Weights of a small GPT-style language model, trained from scratch on English Wikipedia.
Size: width 64, MLP 256 ReLU.
Training: a variant of Muon for these matrices, 146M tokens, 4453 steps.
Each number is 128 + 32 x the weight over its row's rms, rounded and kept within 0 to 255. Layers, rows and columns count from 0. Numbers have three digits each. The size before them is the row's rms in percent of the matrix's.

# layer 6 attention key, 64x64, rms 0.207, rows 0-63, columns 0-63
104:155114110072120130109152124113142171131130080167103132142180127154083131144065099074120100086178146149143170118145086097183166118162130118128116108102109197131101123105104173162099095116205069
114:112115114108128124123140162163092158146097139134104132121140083127157108113134255110091147171088129027149123162145111090112106154143100117145157061135149141191148095143100119127116148138168145
105:140159103119115129088104147073105111123174135161167174123050160108126190144125161142174113144116098165142083104116113148103126101116086173178113106128173164114157216111142085155070102137104104
105:156071187177127126135102136121175186135108136097092132124164144146127170168096167188144101111148078159165095082162133104141166119135081164068181142101111112155130095114140158107075178124096152
085:069068116141100172122130102163147098082115095077162058166161118127122026110160138139094141092096103141153098150124173092146131135155128199105108125096158138084118143126140162122133154160116163
089:186166135081182116123096155140076129136083132123093153118165146174144170166090118118168111138142152169043141114173135145193093129086115084164093168129118136151102199153139104104152120122112153
093:162150066103101093111088107102100143165120164165111111090180137150105105163106103126179151108087117190150128082136125116130067110109156157084152111131057150125113141193099119198175106150154118
086:135127087088151139118191126125119156159129105116130071112077149044184143172096093128113139113062132107115155113099129153133120130164142169121082100110126097099090141138094162097106138160194210
096:145092109105061101138126118132159153103198126146110153110141146120131149099151131100143147135075150166115172131114100130145106108070214156097111155107122121059135165177084180158138085117102201
096:151054051138115103155118071114122101121171120095094110094188141101158149169114125132166170077149151150148107132142065151094131101090124136158174148133134129133161118175172084078120182162101136
089:140128088068141136174131173114129127087068133144123196142162152094169126054144123137143143100162072160154107133161074128145174115142136197111074144083131159156107102120100174151085139133107161
098:116114111121110093115122077148153128129143162148098176121106129109135131147103160096124130091139092148122149157150156153109144194116029117070131120071126123178145097045186191087144092113156113
097:142130133136093146129154163188097076157105184069083100083138116094120106114095075139124122157063137185117084160133090109137145110206151113080099119149117117134196122111108140144134182111099159
099:191150152132165132160135099135092107177128176169127085157151086121198126159153088125147092135090185097107085177117132111097073165134166116121156126113074127099140131056141072094138146095139145
094:141114151141168122141107115116135148155131130169062110095127105112161121113126114081189111114169121139121098187164151142108119087058050168093191106130097131161144208132170120115107098154152077
090:105146120072131112127149078061200141163105124139116164114117112168155135135125063127159122083182141146102140098115066163126176115126115110160171160080158187097095147135143101135109161142116053
094:107196123081115088114100104138082151100154125149134093172084128101137098110126118130117064096072171142123125148160144134143154129103176062199112175182140158164147149128130120118133207098101161
094:129080085147087141127171130127158147176129100102192141175105131100112092072135103156183126125120127083086129125115138160181163073110162126133130091137189145104074073153123196096130168117113090
101:085093103138135121157106089108131100194128085087082122084147079117105175137120109193160165155124144132084109130083097183136108072120148151182206163135119132151118126139128122147097081172122177
089:063165134096180129124093165089109142134117130148128112168196112123142161140075137145128072156180130177074086146095119130111108132173109115168176082155143097066169073141181138134134130131155103
086:139139074152101107174188065081082172144120072097126120154133116142098076144115121132137103149172129098076098139152047128130052163148109113144158118091121139177162097144104134142120139178123092
070:087190095160079120073152128129177179105117116123189089132109142142159140175137086143087142103134097086154142132120136130094134133097150106112040114092119080197174103152110143176091145117135149
095:115163129138158099114151111134097126120091158138156059126116081150087043107178148087166136119128166058096140128083149151068120121098106135142190114093127170084172109108124139123189166142155108
108:159125128142127108114182079118169050152109111124130172136188112144097110109167152076101163099139167156158103135101100200131142126092132146095144183100109155143171058131166160179141129168140093
099:138124157119132147109129197116165088108151160089169154163136170123125126134050143063182164169146120119130113054122130167084095122122086121134120162106109078173154175112168115165105106118181093
110:118112178148180133143139084096104120119153161137187112162114146125162133083136115131129128054151133066159099118161184120160146143168067119094175095077062143129109127144201132166125117144107081
081:168171139140153116127126101051134149144165118096161073125175144136135119129171087142118120195192133118134145137111151121080116097085036125144174121110116162147104192152156146091090111092108094
100:084163058237106160132084132142125138184134157150078160130099126113122130160142135098109132148144071105079132137123139146123136103127166148181135154124153110140212123162123101116098109112078179
080:095109101142074191147134132090140139090087093085102149150215111114117090160083100194070107096118138096117111149161152170085148109088099134139148172098134145177120153165107117134134078140163107
085:108153101185149083128054134147142129158121134168166110147079147146131122117104153131132219144072164106079083107108152165105133104099095100078143101141121110105136124162134157068139143192103183
092:087096106185105119120110156105109081142130129088135082157139157123124108167102158173095120195115111134101101143122147107121166125168136136164163164233128137159159115198140109058119080154106142
096:056106167204152052136112100098096170176142145129124136138163066128112096129125116131150174120141104122174103143142140083046140101111120145154206113117102132145099168134120074122127105101123145
112:153112135108135123079116118101147132136127154164097147115143188111106178148130062126200054090182133131159114104155132089184144138150140156140100111099107119087081140074145119116079114105150042
094:136116148195155098160136151074173136126113127170131123107192141136106060086092133110152133141157085172161133149073118137107162120117028115118178124110113084124093129117135155144160069138152084
093:095198145156091105184039137140145062142099133143117129212117114106172116143167106158084127143083087175149117128108157107148091144168145089146113134111149064105130130114101125127120156132111177
114:116032084162159167135119099164167145059154134134106160104127111136151128184140133117099115103064145117139140162137147094200157170097114154083120108178152115126151169109103078138166082123148109
083:130185131071164163091060180126081143123134211177141131093151109132088125134135101127128145135072180098086138164090198112110140114108183116160151129119156100108154139157089110157160113100140144
125:139148160163132171081151095159130121068115107084167128186120188124134087123088137124066089128147137114151057117163180126111123163133142187079155117116104176128180078098172119131114100131091103
126:102095131149117103159103135168223168119112069112078161103123164118109147170120178141165087141139157109091156099103119150100103161094171121100071123093090138124172101144051123174103118148122151
097:105085145111146128127052145134064136138156156156129126127095088088182101127189146183137106134123054149152167169153114068118125120149150171134110140118110132156062164091122109101173078119102170
091:157122150072090109067154132162120139102157182135123114125103152145191139049136090078111075069127137133139163146112103080183135133127134103129066175140114179136113144125076131173088122106127160
097:156191148091137141103145135144119148125097125255086147137126082161091111160146111093140162122058160162102145144148124143109160119077144084101108121124129133140194104084144171161121121133115147
117:093083094144106060120159147135191061174106155154127128088134115123105187106126131129081146119155128153106150110116138207131115075112165117100101197122177119092117105153073147113181144156135148
101:143166145059136133187153158105154136128138136187115100142125132078171181135142116125077090088126086098126139116110125146141132140216149144071067093157128150071162113105145133201155127098134121
112:138169148094088161154182108146159125134179155089194120098159110100162107102149104084090088129130103102154120109083073119162094130129119120128096106035090100117150149141149143145134122169192185
112:137164092130082140102092143116140143090178147156103127182124131140114120161093106090082194120129177171066148115143105144127092155133166093160123138109066137148127205167158113156190128187120094
106:106129168143130123092087105100155122164103061155110159209109171138160152117079141187170120104195119191118135078167164106127125084089120121080159082114119177100142142119137087136096131120120121
093:176084148081089118121127063129139129092110154117090178168175091147106107102177119105101072095155150086181110100155128135104144145129056157125214134102117139137139105096162125118162146110111074
096:201128139112077140173165121142139050158113114173076089104183146166138152099132141146170162124153107126107146157139072093095111114148114157135124141092120097145118140115105133088146057137107217
112:116142169040125127141106170105101104071125111148089218149144113162131136145139096108092145091149133207150139156166159138153146127086085105097074144087132133129064158144147114167146112093131116
103:142153196037190131145161119146084146129092131118168142114117124151121122130113042110189126102202125178129112139151091170118083149185109113153105120112114139152137140099120179150117168146137128
115:139171139147152128096119142113178147101121114165104153130082110149069156123104202100082084138138126108162132157094124112129091127137063075159102104113148180112194135093137102171141069099196098
101:141107123164107119159081100114143071102171129135153108107189131110133109161152181126066141081144144165184115120159099064155138140122067141098148131173099111148153110197126099115095133212126107
110:168109139110018139119124127105146087120165143137165185143140118141126088093090140142051129116141096174165116152148119165171127099117126131097179178138126127096105173116114128125046134164132176
105:091090119117133143157151149150102049115149160136081113102142067118167145131130102118135135164183146125099103076099163149158170079100124104168131188098089156135081191115185142121154110181110089
100:145152097088098142106129084075152139092175093126176117106065175134132180097110097134132086154125126139140134076130079159166138125096175159149081140127163129130084159137111138198106094129091048
118:079178084165148155102100096077166114117169177146149146128133141124097139097136121080144142126103074135105136148128143142125086170073097148181229093157157138123152151145184114129087080155105114
088:160154106133068110122108122187163131179132110156119166112129110066146129112105071052121165143118128111180167129144100138197113160081155100158140129144112112128105082147109145104156111098050185
115:093152126131124081082182120208119101073066139133103123132114160141106077114095175110114124172129146172116113173120170076163131129137133138136087138143105115119119177096155082199171137169119177
089:101147139099114112140139091116096062144157135177096133148068145124149161140107170128126072159069179124175118108132134168104124116099180185147112126214142161091124079090097124104167123137174162
103:053103118126153097170142097123129100143109060127128097164209108146118117134130085144131112112201172070113126202146107156105155178096098119134127160102138190142137092127141116151153124135159077
097:156140061121085141120083132152037159100121090168119098103137136138138104054164109151102193084098159142143141120157096149102128173135180119103076076158102145135139125123082102091135116142085145
117:069113181177125103122116110125129148158152187112135102145061101146178148120138147139075139116175121039129070177111177165111124114166081119174146130151142111142147109171181097095111136144106148
099:066111150163150099093143139173108138152107148118120078145144139139074124107144126124102116180115084114152111138111127068183137189208183075123111107111109114127125067141121171146132164102108205